config = dict(
    norm_place='pre',
    norm_eps=1e-05,
    rope_theta=10000.0,
    qk_norm=False,
    bias='none',
    init_std_qkv=0.0625,
    init_std_up=0.0625,
    final_lr_fraction=0.1,
)
Each number is 200 + 30 x the weight over its row's rms, rounded and kept within 0 to 999. Layers, rows and columns count from 0. The size before them is the row's rms in percent of the matrix's.

# layer 5 MLP gate, 192x64, rms 0.23, rows 162-191, columns 0-63
095,175,255,177,198,187,226,155,176,235,177,243,150,181,195,268,174,184,239,232,178,232,220,243,165,185,179,205,238,176,184,219,172,179,210,175,240,216,180,161,183,159,190,213,155,211,198,162,251,156,242,213,185,173,145,238,222,195,194,230,224,174,229,194,204
100,139,214,181,210,191,213,178,161,202,218,171,218,242,143,242,208,192,229,172,267,186,157,212,239,206,173,161,204,242,153,212,156,204,227,242,210,209,212,148,222,210,186,213,132,216,163,181,217,164,247,192,190,179,228,184,219,182,155,168,189,216,207,235,222
093,202,144,199,224,199,157,166,189,202,220,203,183,216,219,257,207,210,175,237,201,256,235,243,249,209,195,168,193,185,173,166,169,229,179,238,195,227,171,205,227,267,145,162,172,138,233,178,193,211,249,196,203,261,169,201,199,231,216,181,205,211,201,245,191
107,186,233,166,212,211,189,247,260,152,196,232,189,231,229,188,233,187,181,175,202,238,187,212,166,209,197,164,206,211,238,242,206,225,249,175,263,213,209,208,197,130,208,200,206,214,228,230,141,189,201,223,195,278,247,238,194,192,160,167,222,212,214,160,202
090,225,247,223,205,253,211,164,146,197,245,240,179,218,193,238,169,207,169,264,207,169,235,165,185,161,193,186,188,171,195,153,174,170,173,231,186,167,204,188,220,206,189,167,222,153,192,234,263,201,194,249,247,208,182,187,158,201,244,232,215,240,203,199,219
096,213,183,161,149,229,259,205,212,187,216,192,205,206,152,143,192,210,211,189,170,199,158,195,184,193,177,169,188,206,208,195,150,163,227,177,227,220,194,212,171,173,188,212,219,187,188,208,214,179,143,236,228,169,260,200,292,220,180,257,219,161,222,153,174
089,212,146,218,174,145,228,176,225,187,186,183,209,235,227,133,207,240,213,222,148,213,197,208,158,237,193,159,238,221,212,193,200,226,190,187,201,183,198,172,211,207,168,188,192,145,228,214,187,185,170,201,196,277,210,242,216,154,246,262,244,185,152,206,201
104,225,205,139,203,128,233,167,214,235,162,222,182,213,258,161,241,195,218,182,222,181,203,140,190,194,219,186,110,206,171,213,187,179,213,229,232,169,248,200,215,193,240,174,196,197,170,228,165,221,190,242,166,201,155,215,241,199,221,214,189,183,203,174,203
090,208,169,205,154,239,227,227,218,196,193,150,184,207,172,190,208,228,201,186,232,216,189,165,207,188,183,193,159,183,250,197,193,179,221,228,283,180,174,197,153,245,152,131,184,195,175,252,210,175,202,256,196,211,198,203,213,212,152,163,189,127,224,204,213
108,161,212,139,214,173,186,156,213,241,214,145,207,238,221,190,184,186,257,190,179,163,157,157,279,209,219,211,159,161,141,140,186,176,182,154,232,180,222,170,178,212,211,229,188,177,196,194,218,217,214,170,215,197,154,225,181,203,189,194,177,200,160,197,190
098,239,215,191,206,229,203,255,208,157,206,174,250,186,144,199,225,209,182,148,204,236,211,217,234,157,196,195,236,209,210,193,174,215,225,212,226,236,186,223,153,163,165,142,167,189,138,148,216,216,211,172,230,172,179,135,220,203,181,200,194,197,200,232,139
097,156,231,171,227,207,196,241,213,173,204,217,231,228,217,190,140,160,206,190,222,224,224,248,164,176,181,208,199,230,183,221,257,196,256,227,177,177,231,238,149,216,169,206,242,231,213,179,252,217,170,186,171,217,202,184,167,244,208,284,180,220,194,203,220
110,241,198,184,187,205,147,163,111,150,189,235,148,174,179,226,178,208,253,194,215,246,185,168,215,213,213,204,192,228,254,217,172,165,231,168,199,207,233,181,185,204,211,213,158,204,237,204,204,164,187,248,187,195,210,220,202,232,160,175,174,165,190,165,258
102,221,169,242,247,205,156,227,199,204,148,217,198,204,188,149,155,136,252,239,182,204,195,208,228,195,215,194,180,150,185,239,183,155,210,174,236,181,178,254,218,190,200,186,206,209,177,170,198,226,215,209,271,197,262,182,155,229,169,166,182,193,182,176,177
103,223,246,239,198,274,177,158,200,183,183,225,195,239,164,211,171,173,197,219,225,164,189,193,228,166,216,207,226,232,144,159,206,231,201,252,206,200,162,207,204,159,202,196,193,205,181,266,185,196,218,180,212,291,186,213,194,223,234,201,192,169,260,219,214
093,176,252,204,225,155,229,236,220,176,215,250,221,173,232,197,218,225,197,167,190,225,160,212,187,224,181,175,249,203,228,219,200,182,167,204,174,189,124,168,197,188,258,166,253,221,173,151,237,180,181,175,209,196,196,220,247,268,161,207,185,208,201,208,244
114,259,244,196,192,186,210,270,253,238,215,257,226,195,182,212,215,185,178,252,218,135,202,200,188,185,174,214,186,133,145,176,209,198,222,195,231,187,185,219,257,197,182,156,196,172,139,217,162,180,206,173,205,194,156,197,163,215,186,188,193,213,185,201,173
098,181,202,157,197,205,141,169,175,226,233,264,182,225,197,217,171,185,161,209,141,140,143,184,229,201,231,152,189,238,197,171,174,236,200,232,226,176,208,184,194,199,181,200,223,145,217,206,173,172,170,196,228,200,205,149,149,214,185,168,185,209,176,196,138
100,286,216,178,203,230,235,224,226,230,194,249,186,177,167,195,213,236,218,250,198,169,213,216,180,196,168,253,217,143,196,234,213,200,234,191,246,212,187,169,188,214,177,166,243,245,190,230,148,204,259,216,154,206,182,220,219,212,190,173,176,206,146,213,185
109,187,235,187,194,195,201,223,192,198,233,197,207,201,213,205,189,187,224,187,189,178,228,182,172,218,208,226,205,216,211,229,176,194,196,218,193,189,188,235,192,208,158,234,154,237,204,180,167,263,240,168,111,216,146,238,184,253,161,265,185,117,233,217,169
100,208,205,172,138,170,265,216,240,248,213,138,263,228,183,264,203,206,176,186,156,227,234,188,190,194,208,190,230,223,195,196,204,196,166,207,194,232,251,205,209,194,229,197,129,182,231,164,204,225,216,203,235,162,195,174,209,177,176,226,169,237,236,208,178
093,256,214,158,201,256,172,182,204,231,187,196,196,236,209,180,182,188,205,225,152,186,195,161,182,189,175,194,143,204,234,231,231,169,185,191,220,263,207,201,163,220,213,177,215,220,200,216,215,193,240,175,176,246,166,194,223,153,196,264,147,136,173,232,160
103,220,211,246,188,218,217,216,216,157,192,190,240,193,205,221,154,206,171,208,222,168,216,192,144,152,183,211,211,180,267,187,203,162,196,184,208,216,240,263,151,272,221,223,189,245,191,175,175,186,231,225,231,184,135,221,215,232,185,252,193,189,192,167,172
088,193,260,183,185,157,124,195,203,135,191,170,181,206,181,180,214,238,197,189,203,188,246,183,215,210,168,206,161,222,207,152,246,241,206,229,253,191,148,205,175,200,177,190,156,184,202,188,223,210,207,183,225,157,223,241,219,169,163,136,229,237,222,212,188
100,242,255,193,212,219,230,193,226,204,200,161,242,258,158,154,205,236,232,204,186,137,225,229,170,189,243,186,200,176,208,184,193,161,206,180,202,213,185,181,185,254,252,214,210,224,233,187,157,205,275,188,186,187,182,147,161,203,167,182,172,161,187,229,201
112,161,206,221,201,170,210,205,211,190,186,179,239,222,183,213,210,172,164,154,167,200,221,206,222,165,252,158,188,243,179,172,146,209,245,210,196,199,208,181,239,198,220,242,206,170,160,238,162,173,181,166,273,227,168,192,218,168,207,226,192,197,135,142,153
098,170,207,170,187,159,235,192,203,222,192,218,204,192,140,251,243,177,199,188,202,196,226,206,209,218,164,166,134,229,244,208,182,166,225,172,211,169,192,240,238,232,210,235,165,192,204,188,265,173,199,201,243,191,262,185,202,232,160,190,217,229,250,188,138
075,209,188,247,169,199,204,175,242,245,208,168,203,177,170,202,226,266,173,241,185,182,190,150,202,258,191,180,217,183,176,213,199,190,163,178,202,201,218,197,240,156,232,221,196,227,194,173,183,192,208,244,141,228,166,245,209,178,239,220,262,196,151,171,141
097,219,193,210,230,216,152,214,222,193,151,238,159,192,265,204,179,204,165,169,157,213,165,213,169,214,216,134,165,174,208,220,179,205,139,157,194,138,195,201,174,213,207,187,208,220,243,218,175,161,188,191,190,222,248,142,160,164,186,161,187,200,204,221,162
094,175,246,207,196,232,174,200,192,172,189,231,173,265,190,197,244,219,214,204,258,132,225,235,153,211,200,220,236,219,155,229,186,215,226,241,174,249,238,144,202,186,162,215,189,181,207,194,188,215,199,159,181,164,139,201,177,228,171,227,210,158,166,212,219
# layer 5 MLP up, 192x64, rms 0.246, rows 162-191, columns 0-63
091,133,210,180,172,199,234,161,205,184,175,183,171,205,187,145,193,229,263,224,240,199,261,174,140,257,240,214,158,184,201,160,202,163,161,194,234,191,216,187,228,223,199,193,229,246,206,231,198,221,150,186,210,243,222,226,209,200,186,230,212,246,187,185,191
102,173,268,215,248,201,213,138,195,213,151,196,146,201,175,194,270,223,206,260,168,139,133,195,224,196,149,198,188,152,199,201,196,203,167,186,209,232,194,234,156,227,179,224,214,189,180,182,168,218,183,222,228,194,249,172,219,201,184,197,218,187,187,199,193
073,215,177,211,178,196,139,254,168,167,161,218,155,232,224,199,173,209,183,203,229,211,240,212,236,171,192,235,216,277,224,214,179,241,187,166,195,194,209,286,205,205,184,174,160,225,213,186,234,182,163,188,208,188,176,165,160,196,186,186,209,245,233,232,245
121,212,260,214,242,173,171,206,185,200,170,193,199,138,271,214,218,200,158,235,181,230,185,201,226,237,242,160,161,194,187,165,187,175,125,184,211,200,200,215,173,233,224,245,194,204,185,170,147,200,220,171,186,213,178,251,192,185,245,208,242,180,195,247,187
093,152,215,185,215,160,208,224,228,168,190,202,151,190,202,140,248,210,217,157,193,198,227,272,196,208,243,156,201,222,182,266,179,220,169,142,220,193,235,178,232,238,145,204,183,210,160,223,194,203,172,198,153,201,246,179,206,220,167,204,183,192,181,220,165
089,200,211,240,252,228,173,178,151,195,231,214,111,204,229,240,203,168,170,220,250,182,163,220,223,169,178,242,188,180,198,191,241,200,150,165,237,220,229,225,232,187,187,156,193,215,209,232,185,199,230,213,182,187,160,210,189,225,210,174,178,273,224,234,186
071,259,163,253,180,194,217,153,215,206,171,152,187,181,198,200,236,200,160,214,201,266,219,212,207,199,190,198,202,253,180,233,203,192,217,173,160,224,191,215,208,210,221,180,175,170,243,200,138,212,148,220,189,245,235,190,213,226,161,197,234,112,225,202,210
094,229,193,203,203,214,212,209,215,193,267,211,176,200,162,235,211,204,157,197,186,196,205,231,201,220,145,171,160,189,171,216,226,219,238,275,265,179,228,217,202,227,167,209,175,229,166,173,193,272,128,203,165,173,229,191,191,180,205,213,255,223,233,215,210
087,188,225,143,234,170,215,189,170,207,213,222,220,241,192,178,143,166,185,215,240,216,204,197,234,193,279,164,171,207,170,141,174,156,204,193,248,181,225,190,179,220,188,177,211,229,192,136,163,236,231,184,173,166,201,203,196,209,237,232,206,153,168,206,157
103,190,203,183,238,185,159,160,208,158,240,213,260,145,191,199,220,178,233,220,208,178,182,161,222,190,161,184,234,152,206,185,157,156,164,155,230,126,186,229,232,199,157,245,192,145,223,173,213,181,200,207,193,205,202,212,148,210,161,229,187,207,210,215,172
098,219,125,209,168,196,206,225,212,234,191,176,186,199,230,211,231,195,188,225,222,211,199,200,155,176,195,212,192,164,211,199,198,245,201,178,210,302,202,218,194,139,229,128,187,196,146,234,221,182,172,208,158,225,163,258,232,200,195,225,165,202,199,181,171
085,206,188,153,250,196,244,203,151,172,179,221,201,173,198,177,179,188,211,194,280,231,194,263,131,187,217,196,242,210,202,158,190,181,198,193,211,165,198,228,198,196,188,200,255,220,237,195,234,189,234,224,184,195,212,176,252,208,224,190,272,143,181,182,196
108,214,155,172,166,170,217,184,160,212,232,222,170,192,175,250,195,203,204,230,179,197,235,202,240,155,165,222,203,188,210,184,225,243,208,247,162,224,252,193,228,206,185,191,218,178,218,193,195,259,211,233,238,225,240,173,247,201,239,174,245,134,234,252,174
114,219,183,239,226,202,257,194,208,177,216,172,179,185,190,184,198,238,210,192,254,219,229,253,249,161,223,148,196,238,240,182,195,154,177,196,240,187,224,192,186,167,125,160,167,209,224,177,168,226,197,178,151,201,189,203,221,184,218,234,251,231,253,217,188
096,215,188,204,259,184,182,203,133,223,216,170,242,184,217,181,191,172,235,163,178,170,244,187,220,209,181,198,164,195,235,170,200,202,213,197,245,118,158,180,234,245,187,207,215,203,189,147,200,195,187,200,260,226,221,183,223,205,228,161,212,280,204,171,208
094,241,178,209,168,174,151,202,261,198,227,177,280,208,222,185,155,183,197,217,216,177,218,180,222,184,218,183,202,173,193,196,161,177,233,247,247,187,196,226,198,153,243,205,144,216,221,218,239,217,165,193,131,217,223,217,227,223,207,214,265,188,208,197,163
099,235,192,104,171,207,238,210,174,216,209,176,204,202,232,226,209,137,206,188,203,155,175,279,242,161,201,237,176,187,196,205,220,174,237,195,216,205,185,220,225,166,236,166,147,182,167,193,186,175,163,240,183,220,225,209,232,220,194,233,217,189,182,251,204
096,231,175,149,167,184,206,183,190,212,163,214,189,187,194,190,191,238,231,230,205,177,184,219,158,196,212,147,207,169,197,267,213,179,222,168,222,180,140,214,163,204,187,185,195,228,222,212,202,218,200,268,156,170,198,122,193,253,245,225,257,169,217,176,219
090,230,237,209,215,151,212,219,202,192,172,226,198,129,215,201,213,211,202,218,182,186,254,178,173,259,159,178,200,158,149,161,179,202,200,130,156,216,187,204,228,146,210,146,188,173,232,187,214,205,150,194,186,207,216,194,177,202,193,209,208,164,195,209,120
104,191,176,207,132,245,221,226,204,166,228,211,187,204,210,188,195,194,229,180,196,215,169,155,187,243,129,141,180,259,235,178,182,225,262,246,217,206,180,220,207,187,156,186,187,200,240,186,169,158,191,217,179,189,194,259,237,195,261,214,211,190,219,203,223
104,170,170,177,222,198,161,176,165,177,212,195,226,218,203,171,239,195,239,193,216,170,245,218,175,178,249,221,191,242,255,213,164,196,168,243,215,167,199,139,201,206,168,181,224,220,225,188,205,192,212,211,139,264,208,208,146,252,256,197,146,189,220,189,217
094,202,200,168,193,218,141,212,210,217,179,239,176,233,223,218,203,201,140,219,198,257,203,221,201,201,210,130,212,234,203,246,216,200,200,187,204,184,238,168,121,265,206,239,249,253,206,218,189,201,230,189,185,174,191,250,217,172,231,172,189,183,202,227,153
111,211,231,199,147,234,209,198,149,198,182,185,243,181,154,229,165,182,214,212,238,213,225,203,180,195,246,236,188,192,230,243,168,154,158,196,247,204,205,185,211,209,182,197,268,165,218,199,203,210,203,124,139,241,237,209,240,210,191,199,155,190,207,167,161
117,200,195,228,219,263,199,166,162,266,182,156,180,260,231,239,239,210,239,161,210,241,218,165,205,164,211,192,223,196,211,211,207,183,266,199,193,226,181,184,243,207,213,168,196,221,157,198,188,192,199,201,207,206,168,222,187,175,228,227,239,259,181,268,169
094,223,231,194,204,215,175,165,190,198,184,193,205,209,113,206,239,216,232,199,185,169,192,266,197,189,230,234,293,207,200,194,188,203,194,227,187,243,217,211,213,225,200,233,138,199,252,221,173,245,220,271,217,224,242,177,195,213,187,210,175,180,223,223,217
102,174,246,203,189,249,139,206,153,191,189,230,144,182,158,171,117,212,165,227,193,145,158,179,177,189,205,207,221,147,165,230,194,183,208,189,181,183,209,219,222,191,126,221,200,255,190,210,205,221,188,248,183,159,224,205,218,211,185,196,178,191,224,202,206
094,167,221,169,215,178,187,197,218,238,194,207,153,174,185,178,142,184,230,187,154,272,201,188,169,219,132,197,184,187,205,204,188,231,235,206,207,181,216,212,239,204,185,231,196,250,161,222,223,236,129,189,219,190,213,201,208,208,150,227,165,203,264,258,203
084,203,226,207,220,214,232,212,214,154,255,214,219,160,223,186,231,192,179,208,236,226,186,202,233,178,200,222,166,171,194,225,176,178,244,210,195,201,177,177,249,195,175,248,186,174,203,206,210,249,215,109,238,226,196,204,200,121,193,165,206,234,216,224,273
097,215,238,183,234,194,205,220,173,175,244,187,193,183,166,214,207,254,218,206,265,211,177,252,185,181,179,243,186,290,148,253,182,178,168,196,149,214,190,237,223,173,231,211,154,198,167,194,228,207,212,247,202,176,153,220,200,154,201,211,201,207,201,184,175
098,176,195,193,208,206,194,164,158,235,191,218,166,213,248,208,214,237,161,181,217,210,133,103,214,228,233,149,201,213,165,191,209,201,199,238,245,218,220,205,213,229,217,181,134,200,183,184,221,163,239,193,233,143,249,208,162,231,188,202,189,199,182,221,187
# layer 5 MLP down (transposed), 192x64, rms 0.123, rows 162-191, columns 0-63
097,195,216,200,216,223,216,193,166,210,243,184,228,199,167,141,165,208,173,209,175,197,227,213,234,184,236,168,190,178,266,230,199,169,204,244,200,171,224,205,222,176,225,196,165,193,202,240,319,241,229,199,193,208,210,248,174,207,205,159,197,170,157,231,199
111,155,216,231,185,227,206,167,209,172,186,190,231,223,240,172,198,155,204,153,202,200,203,179,255,192,213,212,152,252,206,211,174,243,220,179,197,175,177,172,258,211,245,105,229,186,260,171,204,235,192,190,204,208,227,191,169,190,216,241,194,169,248,200,206
102,155,197,182,178,176,276,164,218,253,213,179,249,200,192,175,192,217,201,199,178,216,169,202,145,215,198,170,167,184,201,190,218,207,224,241,196,235,230,140,228,214,171,244,227,189,204,245,218,199,259,189,194,204,234,216,241,236,209,205,220,146,142,161,167
099,231,197,203,197,193,174,146,197,193,209,211,163,202,170,202,155,213,205,204,173,172,185,273,222,182,215,183,160,207,211,209,250,202,264,168,215,215,288,199,212,200,213,201,232,196,190,198,229,202,197,219,196,231,259,186,211,213,204,114,223,199,171,221,272
090,225,230,198,176,238,106,171,163,163,161,250,231,231,178,225,216,194,216,286,181,182,208,218,184,207,199,209,200,228,216,179,219,198,199,203,172,215,227,219,173,151,152,218,218,177,213,216,205,221,168,221,200,216,233,183,195,202,256,193,201,265,144,192,194
090,235,127,188,171,117,232,218,240,160,168,180,144,225,168,214,163,244,216,196,207,194,180,238,196,226,204,158,226,199,202,143,212,170,215,177,145,207,212,236,188,164,176,234,222,218,194,208,249,157,217,199,173,201,212,201,217,233,189,198,212,238,178,192,230
093,148,233,171,183,203,195,207,206,197,209,217,200,187,202,218,226,215,190,208,201,150,192,170,220,197,191,234,194,170,202,199,219,190,183,232,240,163,165,183,194,178,176,258,245,233,132,209,269,169,221,197,195,106,167,210,235,224,183,165,173,221,196,183,129
102,191,152,213,184,153,246,186,214,210,186,165,244,194,209,177,170,238,191,224,202,183,181,161,198,239,211,206,210,231,219,211,254,198,232,187,274,173,279,151,234,238,205,244,180,222,178,204,241,181,257,198,173,192,211,184,239,212,232,178,211,148,201,198,192
106,207,201,189,165,247,194,168,219,205,188,196,212,231,187,174,268,239,237,239,167,198,201,169,189,216,170,209,165,180,222,207,168,210,211,211,252,207,191,174,160,217,206,202,184,156,177,289,234,198,156,232,198,224,236,205,225,176,186,129,206,155,223,199,259
107,193,207,168,241,178,235,233,156,210,186,144,208,183,201,200,232,209,240,230,176,226,222,232,237,214,169,222,226,176,185,191,164,173,223,211,235,147,206,181,235,239,189,183,204,204,177,175,232,121,212,169,198,235,237,223,131,211,171,177,213,180,230,147,155
094,188,226,190,253,217,142,203,191,181,207,207,240,159,155,148,221,237,200,160,209,206,242,244,237,187,158,247,205,234,152,209,219,176,220,196,211,207,188,221,224,233,129,201,154,196,211,212,152,171,171,187,216,146,191,174,167,181,195,214,175,156,219,201,161
101,207,212,262,206,168,235,162,182,181,244,185,193,171,218,214,216,263,198,197,232,205,171,211,213,232,224,165,156,162,213,196,185,212,193,204,187,233,217,178,192,194,205,243,212,168,236,237,214,237,233,174,224,159,213,189,197,104,171,156,173,194,271,220,217
105,229,292,242,220,191,200,201,175,250,206,170,149,205,185,212,186,178,200,179,203,208,210,210,212,248,203,191,241,209,192,185,231,183,171,210,197,243,241,200,232,204,196,216,282,190,175,219,174,251,175,197,204,276,240,157,189,195,180,224,218,173,176,150,209
095,185,198,175,207,183,142,231,221,244,227,215,216,210,196,191,191,190,212,214,159,179,214,194,123,232,227,206,210,186,187,227,199,188,222,233,196,192,238,144,229,211,261,197,158,227,152,196,145,255,195,229,167,195,213,129,133,198,174,213,215,235,217,210,182
095,200,199,174,185,197,237,196,209,217,169,212,192,262,190,198,221,216,206,204,181,211,159,161,123,223,226,183,182,191,251,166,149,201,180,211,237,218,216,154,173,268,220,194,165,172,181,170,170,181,237,252,216,209,139,183,176,203,154,198,209,256,166,194,225
093,232,172,217,185,217,198,208,201,193,233,221,155,205,215,247,131,228,203,200,229,207,194,161,226,249,205,254,238,215,193,161,235,215,255,139,213,190,249,173,250,166,210,187,191,257,247,214,226,184,229,237,156,198,217,249,182,186,201,176,213,205,194,166,201
100,186,246,210,217,188,201,177,178,144,216,182,223,198,181,213,246,213,195,222,236,245,116,175,178,196,172,193,181,271,233,212,228,202,203,203,200,234,193,229,157,196,235,232,203,206,218,182,241,184,169,234,254,205,159,189,206,255,195,135,226,168,223,212,234
098,170,134,192,209,205,162,217,201,190,225,167,236,173,245,197,210,232,179,211,223,144,165,214,236,153,232,169,195,209,245,179,260,246,185,203,248,223,199,151,222,191,208,208,167,214,176,218,170,220,203,199,192,178,215,202,150,135,155,183,190,194,207,176,139
094,201,105,215,240,194,173,172,216,269,210,165,194,215,286,221,190,173,186,220,250,175,206,196,176,196,222,236,229,201,195,245,162,240,168,221,204,165,196,173,219,256,221,193,209,204,187,190,208,174,199,217,214,213,214,253,193,180,195,225,237,242,214,182,166
112,207,178,198,149,227,214,211,186,233,194,206,175,142,212,164,197,163,243,159,180,241,224,225,200,181,169,210,184,226,207,164,224,219,185,204,209,203,184,183,204,165,244,246,157,189,220,168,162,209,254,193,120,194,253,231,245,172,180,189,158,255,197,223,169
097,210,180,200,193,211,229,243,174,170,159,206,149,152,212,212,205,168,169,204,189,158,152,184,206,183,189,175,216,192,225,176,177,224,174,261,238,171,229,207,243,185,218,219,224,173,255,204,239,154,254,178,216,239,225,148,154,204,246,220,210,185,181,237,157
093,237,250,187,232,206,209,161,148,226,218,157,196,176,200,166,246,172,241,222,199,206,202,200,202,211,177,232,168,155,219,158,201,191,207,189,187,169,176,156,267,223,206,139,158,154,203,170,243,202,201,200,164,224,182,194,148,225,146,246,181,211,220,182,176
103,173,151,250,261,137,176,203,177,171,161,214,233,210,234,212,202,226,161,221,187,191,143,209,191,167,146,169,220,190,205,194,172,209,188,186,164,221,191,258,212,201,214,257,221,184,184,198,261,219,244,190,190,179,197,227,227,216,199,219,236,203,137,167,196
119,176,202,200,177,223,211,159,209,215,161,228,199,179,207,180,209,206,212,185,212,191,200,149,181,168,252,212,219,214,132,196,182,130,234,206,154,181,268,192,196,174,212,192,173,226,118,186,177,224,164,212,234,204,175,171,207,232,179,244,252,198,145,215,220
085,152,165,207,223,250,207,188,214,262,199,180,220,196,206,172,178,241,213,136,185,215,206,218,220,225,163,195,225,206,184,215,254,217,175,215,219,163,200,289,172,217,218,183,194,205,242,205,171,164,195,222,248,137,229,215,215,181,238,191,151,195,202,170,160
096,250,222,171,288,175,220,216,236,220,215,143,185,201,161,184,206,237,184,212,194,255,190,214,219,219,170,218,169,245,235,171,203,218,213,156,185,192,253,191,230,189,192,163,239,191,206,174,222,197,208,201,203,221,163,205,229,225,184,137,182,262,152,224,203
094,156,254,246,232,199,199,200,182,187,230,175,179,188,211,227,220,205,152,180,180,227,230,236,171,227,245,163,208,213,225,143,218,192,171,219,182,198,194,191,174,206,233,171,164,196,219,151,225,139,256,191,191,197,221,219,185,200,190,188,194,211,285,136,160
082,206,190,229,174,188,185,212,203,198,133,186,198,229,150,220,169,185,256,250,180,156,209,163,159,195,166,176,197,246,236,141,142,207,175,188,201,174,252,210,152,218,222,161,197,221,193,173,221,170,200,254,201,224,175,175,193,250,189,247,204,198,165,181,190
097,220,214,218,190,218,188,204,171,199,245,211,224,210,158,171,172,208,214,231,191,204,122,192,181,189,230,204,183,230,182,148,232,190,165,263,174,199,232,251,196,222,200,197,129,243,188,215,209,234,188,187,186,214,138,206,242,191,170,235,202,269,181,191,251
102,187,177,174,233,219,211,134,229,178,182,162,199,234,229,201,244,191,252,225,163,161,158,264,122,196,213,230,168,200,168,179,219,201,221,187,193,204,223,207,201,200,169,219,198,165,191,240,169,152,142,174,229,179,175,210,207,163,154,222,209,228,189,223,230